From a checkpoint of a small transformer trained on Wikipedia: 940M tokens.
Each number is 500 + 25 x the weight over the matrix's rms, rounded and kept within 0 to 999. Layers, rows and columns count from 0. Numbers have three digits each.

# layer 5 MLP down (transposed), 1536x576, rms 0.0958, rows 1136-1147, columns 384-575
493473476488537516528534450494503480460479538544502498523525506517442513482499462480473490504477525514469506515505487528463497462480502514493470515505484483517494503499547516496488471527504484518521489510517467496445465502567542495509468523471478507509496508484511524431450534489539485485512486498506500503505512482503528514502470525478494491494487473481511486487521528503463487477485517489527505525540507538522524545485524517457464505555495497518551489531495512555527489487487501518487507505493482502491474524505561463477508507477516538528540512514507537503507478505497472471
529514550500537454509457515504556466480514503484538511524480512462524479530485474506455496484501547499481520477550455478496487519486484540518497476507523496493488552499489499505521494494522513515496479517474507497494513528540541516511496517507552556488479486503521507471524515499489546459464498561499489544528501492475485545504473494501485508508485496504458472514504464514512531505503493609518516492464482542523495460478513522482489504539455487513520455504508470468519504481521513492526483455488517460472504503502480461478494492522511464504439487507508467456523503504508483467
510506501530481444496461519521486535538509442497510525521495441548521488487490524514542506502538482501505448486504464500512473511500464480514489515510486491491465474493507529493494494556503504491478471487468466453533497525444473543503515531507488485513518478502524480498494521502497516514512520494468455533493496501504555451495506446521559532538508499474511476469508488530526530483457474485541512506490525452512485515476440549491512498487481559560512474504502491499538548477507522486508512570489447517502472518515514486481467490442482520532538484485533528514523541507496509529
493504514487467540465507525511572513509507441500460489476497495494511501498486505468503467470500461477479539497513490512482468521495467463510488504481513512499487470499466510507468489506511484534497489503514468474477525521487497492504488485511500480516506508470506476524532498529485495496469509499468532548439498535532505516514491448493477523470492490484530463498495477501523547491461522527498454537489500512542540537470524480520467517529489492465541485480491480473503503491458535482489459440521493482494468501492534476469529497502541449491512502557563530516483473456543548537
545449486485492501515463514506518484483506494534492524540496530548519488465515538489499515453511523504538513478529451505490513460538451490516503470541519475517510492480485488535449485495494565536515504498540491521449542475549485491462505486487511493506491482464511435509495526460492513548458471523522555519539479499527528452490511491483494502484524566484492507512526536494538440539484530503507455468461470513497502485459453492518500531484525471525488476470521453489520520512481527503491503498522515480480540494543500510482489465512489490515543530499507528492520507510522538529
468520515499504438498489454526524530520494489476518545497505464493496484493501524482472521516519496528499479484478529489510506499488510534470494487507518479515493499535481487526482519506532512557503530492451541467505530500481495479505522478481471535474508500493543492490458521487485507510499517490472499480465500507545477484474524530507497471503497454511501524482524490505456465491487539526511551489483475500531494521488479488498514486494475496506515526509493483494468515489511462512534495504534506518491502456450517534517506531513486473474511508504537496533499476513501505497
506496515501464501513518481521529487487490472460509449487443473512450501480512509504481502542504508472526476511486465542473494469516498511535520522488492498488490488484512491501505527517535493502448495513519470482503507511473533477508467441506498534498502483506493499442546556452518483543491467477494467477487485513482479489499503497482484442528523519511510453484490488518493502512507488487478533488482566498473428517505499502474522538441456464525487530490464518552490513457523471494481480532549527536469473519488492516510486578538525508503519498519444508521530490475520503487
488486523462457534468486455520455506482461487464530494456514541492531477430457481556506459493492476491478571501536500495433509452470521472476456483497474519505508488509499506517485507515460501508496499483489515516500476485503506471508502476480500459471487470476522503530463528537502496528491509459496483458531424473493488490509524480495505451512511538479490547538486489497503503503478534476444468430481487483483517496485489526473540528538488457507476513489482523466532489508499481493496491490505499518506509508529521556470524509529449483554520481493494500477522517479516507478
519483501488570487481528488516463499537504527460504489479476495508476471508534485518470505475527511496472485514500475492524501510471520493526502510482542491509539557546533535486479487528516487472492518483479511483471508482461509484514522524479517551457485478494475453504460518466505504511529446496487485493502492479523533524493451525470508490502492464499478472483503447511503425517490546507515472497496515476539486517521536490521485518484492562493513447468491561465472499497498503503514495560489475496523522462477463483572469504449590516495548506500524535503513489444489515468
518520478483491482484508520476504490534491494491453489484504501485509412522481467528535479550507441511461492476516541473469492504499511530511502483503460508498526469503423483513477542493492499517499559486525496487518469501487498501500481480476523524532485524461522467491479509532528566532472548478503535481478488494476509518465532475486497510504493468523473500453484454554503509513504523464499487496513508490492509511497510507463514492497523533524526512477511537472492497509529497476500511486518473520516481501486504438480527521502474532518580489530522498515517536515522515499
510480512493516548523510515513518511524476494474503546506501445509489489542504474461503520496493497513531493484513504490503488529510539501532538458507502492516487496517481466506494471457466519476477493473508475510512471518510467487505508508480502523517542476497507529502506489464477470539547495490480476472548520485512505455471502511501510457484472503525537490540462465492507536514485466541476554541536513493504498506548487543488480523501480522519546441517527541519480488486581493520564510484488526507481472533499499501478501496487508508475523468517476485458492458485478440471
479506484463498497507521506467479483492506477508478539527503465487524519478510472513532456522520471504507476501537505482485507490483480516466469491481473495488494516481477567532527525484494472487469517494547440532490542505484521570477477487487538476510498489449479499506503497512465513496497455524542482504509488536501485523503511481516467488549475488498482491467490487470504482465486483516487508511451470489519473482499472529558523512498521499507476482497506494485561544547496497497513530507494524481501498520512519491468477460466453518489477534504476504481463515498515500513
# layer 5 MLP gate, 1536x576, rms 0.152, rows 1137-1147, columns 384-575
465464497487502525485462511489484496540480478486469476498523531479509475512503488510521459508480521496517492491509464509497498506471476521481482496523472461551524492474499503487512519487498525454486507470452478512483531529501480515481536498472489487483485466499516519530446507468444500467521453472450450520518502499547503504525520496504522489519491474533496525511503483499505531475482472517525503451510485489495492490511542518470491525496510516550493504485499496508541490479532465509496472499498501511510525453470457511475457476508505469511524524452508526488496459524519501467
507449524488514513489484496492495522501526494520488474536497534508503489513477462496492477477491502530568486501509507504488521514514508520487514540497467493491476491546513516520489514479481489546518495521543491532518464508518464519483494504470467536497501494511533495474544473508489548505470513462521524516497510465494480459494527471489507490473528496483491550463487491581468523478508484509440463528483525521503515535478511521480453509483501494500464529507537489512492489505504523492470505502455478499524494490466512473485524495504497509511475511527523500554522482475515503484
485493543489475518497483505516519486467505494533438460485498518533502462525508510492548494453521524542494503482467473505496545505557465482501503491544489503524536506543471481534487492565489510561507543513489490496498462516532473530527484504497486518471477458470533448546515494501459484475493506510459493509490547504511497535547489509494500493498490493473483497506471506526462488490500460486483550485456465488529470527439514486539519458491506482522554539517521479477483534472511459509485499497533538479501480495542483477521521525491552499540521497524502478535519498497517445540
527459481466525531491483516498490480477491474534459471505522492542537550476501508465511496533464533476529485475499473479507494527462481477494503541479465488555483506477491532537526482507489520491514513462533535556518490527529456470488523487458478541508482544484551472510488503524533477485513459485495523519527554508517513484506483519457510469465496476515484508490520519483497474479530513476519470476484516518483503470490488479495495499497496483503500492458475519501493506486497557524478481461516500520465505530540488520479456511524507481506495498495505497475510497495498448517
462500538497504501508522510469511512477529510492501518515513513533521464482469494517483512507501440537525493528497527504516486510526512463478515496501493485515488515535482490530480480496507539522489515487510478482521510494495469537527493484534465499464509499484522504486508477488487494497491491530521467474456515479509493459483484535510523491525570481503485531503522520507502482501445471502510499490446490500532464496470516481489526481480482533487501527492490502479467460522479516476465479510529501517499494457518521530512515505493503491539525469481524466480479507516467502494
458496474488527568473489541496495528498470486507507497491520459522488488531501507520460469474471491490487497528557507501481494469537537482526490525547481488483564488508510520481495462528506481519492527497513494488544475516502485531504471510482490505541496479522503467526481529489518503477511512498529464468503513529515544523493473485554531501508490498473477574474461558486524504485463530542506531523519524510474515478485495487488548487472444502462495519522529488515488522526551523500531504471513465446509454492525546517495504450493521502531530513514491492506502505519504521470
504522509477497510464431539490497504532497543484507493498535526498493492501507498492511514510507491509527518524541503484456516486488530486508489531508516526484476512517530493490494482527481495491518515435492499485539454502486500492483487481512487531498483532496495518496483510508528473445484524505481530499502482478520459533507502525501513523523522503518485498488484494517519484506438486503507490499482492489446482468489526490439512504499501501535536532480483537498525532513515513493491501472521497469486528488516498480495496539459522446474516501551511520492474484481531509505
460500486501488499474465495498495503464497511542490556485491480495475487488489504498462482431497527486498495476497496509460490498551494479500495495551503499452502511522521501565494484548506469452481523526509494517495534529480486473487499559524491446467561433496472496506528497486511532485509535525523530491513525484483485503510509492538484519539503495516496511476541525550493518484484542510498499525507468458517477485478481510518481477492454488523498511498513539501531504518502492547497472520479516488530499467466515495498444525523468542534459512485498534476493494505542451517
498512514486489487475507481512503528509514506515484534531495519474487491509488468476533501449540535499503475532484470514497476508510472509457498492526476495478478527526491451464480539479511510475489510472459521507509483523511455467533465473479497471472485468505516466484507489492466491537588521532523512514499468536527458514523517483525479476535483495460490545514475494505469528492479526486510467474514527522507458443514480471510480496480531488516487522518478484479486509529437551523523550469510543488514471478475542511459480508504492484522527501537445483467486546456481486513
517495523472517477505537465480483510521480464506538477495505498512519519516467484486537503456510446518530505506509481544538450505530512566516465524480424535456465493483447533493508475486507502490543501499522475473578476481499538486510513498511500501483494455490532489500491523516506494490505488452501506459522477500507533485452509507556484488485479487503471497513483491503507508547505510476499513528503516515491519440500532474467525512514429535534495478519486527509466490493482512505495528490522487531519496509557504500477506496515497506458518478526491490539489499508486520491
523501516549549511501480515483423483443498526486532554537494499511491521513489483505503492506476488529536486529508500488524481499513514498530501529482529459501480510514526506503476498475525522507541535506481514478511478493560557490516553498491477554506505455496440528512543480503513483481533516500501517464506520492525487455513472468503484487497550483463533519533488522491516545521508486533528503499458469465497518520462501457520472493476526488533498503498520502499527549502489492512501491491499524501479515553464494504492506500532498496481528483486507487466512454512455480518
# layer 5 MLP up, 1536x576, rms 0.164, rows 1137-1147, columns 384-575
493509498541516500509488469505504517493476457464531526481476490493470516465486506484471553499477501513514514523521509492526523450464466503515504526457510512482569517474516509500508470475526538500524536480472459505527487503483482522474510519498509506524481475510528519515509545485495488472505519551510499451479497472449483539497520538492478469495509441517489480520487498512537516507481457493580498475544502492532521476520528516550496456501496491518493520541445485516508527479513493448497466473446489465517515481527499500480506507469537481483500521526529494520482486520515493481
517450492484507499447474527487503512494478478486535488492494515468492479514501503518523549467514522460534516488482504479459548499471504502539546492524483475498485482488436529525528492493470494504487493502492514519433479503501494462474501536513496577551547469457472517472533494508495433525524464536474506499516521547519514523504528480542493524539520504475497584488517487472477475475516557480508458491498481474519478481505498523483506481445532480586524515461471506535503504453523498475501528518473520501515499538511519500453494469470483510559484504451472464500547516494506500519
531518506512494529490471525518516484488511481470494504480489468539466495503505540431520546467523530574516512511531511487543509520486503494521529473484512487536525512488506497500498492486515530495528522521494473532485483489517466489499475493484468547461477467503497527533562471502485463475518539521456478538495482491513518505503484482502530517508488484467515477549491522487508486453493498509511483450511487501509475527483517522488500504477512509465482507478563488528490519500472542514501487490493549512521517525519484532521515507454519516517491497523545503535510502505507496499
481574533466478484497491472474517460505514493460445485480478456507522474521528489521483512501508514477533530485524535472508539500535524471517494482525489465509535501508516524495474514489537495492493538485525492489477494465507515524481438510465479481496480479463469531497490500448493493556497467523513496481541545532530552487531502521479465500476494483493505474497492502514502467494504491551477523508532482482476500496504506529483466513473519499511504520502506452521526472496490519477479492500480487490513515503551485490515509493491494515531507531500504536514448488455464528498
512501566496485488482491484513537477491526537487512535524487515564463501496528501484452532453482470484473448528497495463485472510506495487493489496491540519566489508502506487532490488519485517495493512563503478482497488435513543494521513525472502491517527499519464497498422489527525506541444477523508528507494512524504475490459495513499494458511562538477528505535484497505507482492469487499519478488471489495516466494472523504513488475491508503488479527485474497489542497510540466505470486517491538484458472527480518472551556523456503497481523502495528492524473485514498525482
512466493493434465536481492526531473453529466493517484527549489508453517498502509484485485475500516477486470450521473536503523464474490486436519502469491507498533518476526515508543510526478465507473463455492507505454481525473517526438528517494488530478503496503475488495518531497498466514440501506503471506474483475531480484468477500493499492497525522504531482472534522509512517521512510527515525462501448506502457543475518517505541477499482492533506524479497523525493550474528509451511491504496503523480502483511494497513524557507537514509523526471495498493548517512477477490
514541457510515531495493469517524497487525490468454502502450477509501511554506487455488516502461513503499488483516507503485472470585478511515504510501507505496517507495489526503516490506485479534527468488497520492510472502509468466465493460495528464464526439524509535521493521519534492484493475490504454497465518460512500517491500512478435504549520522496492507539511510494475469492481521481527530471577539499521475491504500568543501476494516511537542501506506499501469495519547502517476528490525501488513534483470476462494511538515482482477504498474501542487533474490575492489
491503477532498474582441510477488510441449443510480503555464513472500464553487520526493470473477487504530485495470514501507482488496488495506524491489512552488528522488446512506505483504513512471520487441504517513512506443505455443534511507520508468499508492493470533508540480483516496495509502483493457518485469480474522482495478507505487484506506528514515503529519478493510554494527527501517479493524537477503485529464457495466495472466500472532492508538562506500538491529527491494456498488495530549563478497509510498553519514517436492499479518483478488489512492473455471477
509499539550508459509524491511505478471492468439525493490462508510545468482484543517498511498534453505487512481537502465505538521518522477475513446539499522527533490485458505483508488469542499518483472491508469488479493461453506519501485497541516456511535508472473543528478475487493503490497485505501485508532508482506547474460462534520482478462533502491494475510532507463497530482530485506546478466504491553482532529488488492481531477576476518460461500500532484516509476480502472476472532490481481495534484508535473558579509504557533460502481482504519493471527453532492485453
501498500475509511471487507480510430519499467483496486483494481472473516480503505475477544490483518534527474476472464516499491480524494533483491508500507513525447498487471484504542492485468531493497524485483477470513466497525511511549478496532524516545515475516536500517475479529537538495503466510544496477483505504503439457451506506456480498477512504481531488522547505435520510518506489487508521546494514553508535478481523517468514527532469530505473518510453544480506462517492514456467536486483501522522499476560496487483561504528483533483497521514507495452526504519498526492
500520477465499469469539536524519467515473514495502500540472513532514467506455515498501526494515512502467525439564448491469495459514493515497445494481498501525492499505483538496538502496455527487527500516479469488457526522477491515507496496502480510486505499476474465498436510469514511477545482521495519484485510509472493506511506527509467501519486488495469505482522481521475479514498521477492498529509499480494503528497481495524466522549497512517444503538479487520508498481509458488505515495480474511491518480526519552516510446455505521512509474520493508495462536492510475479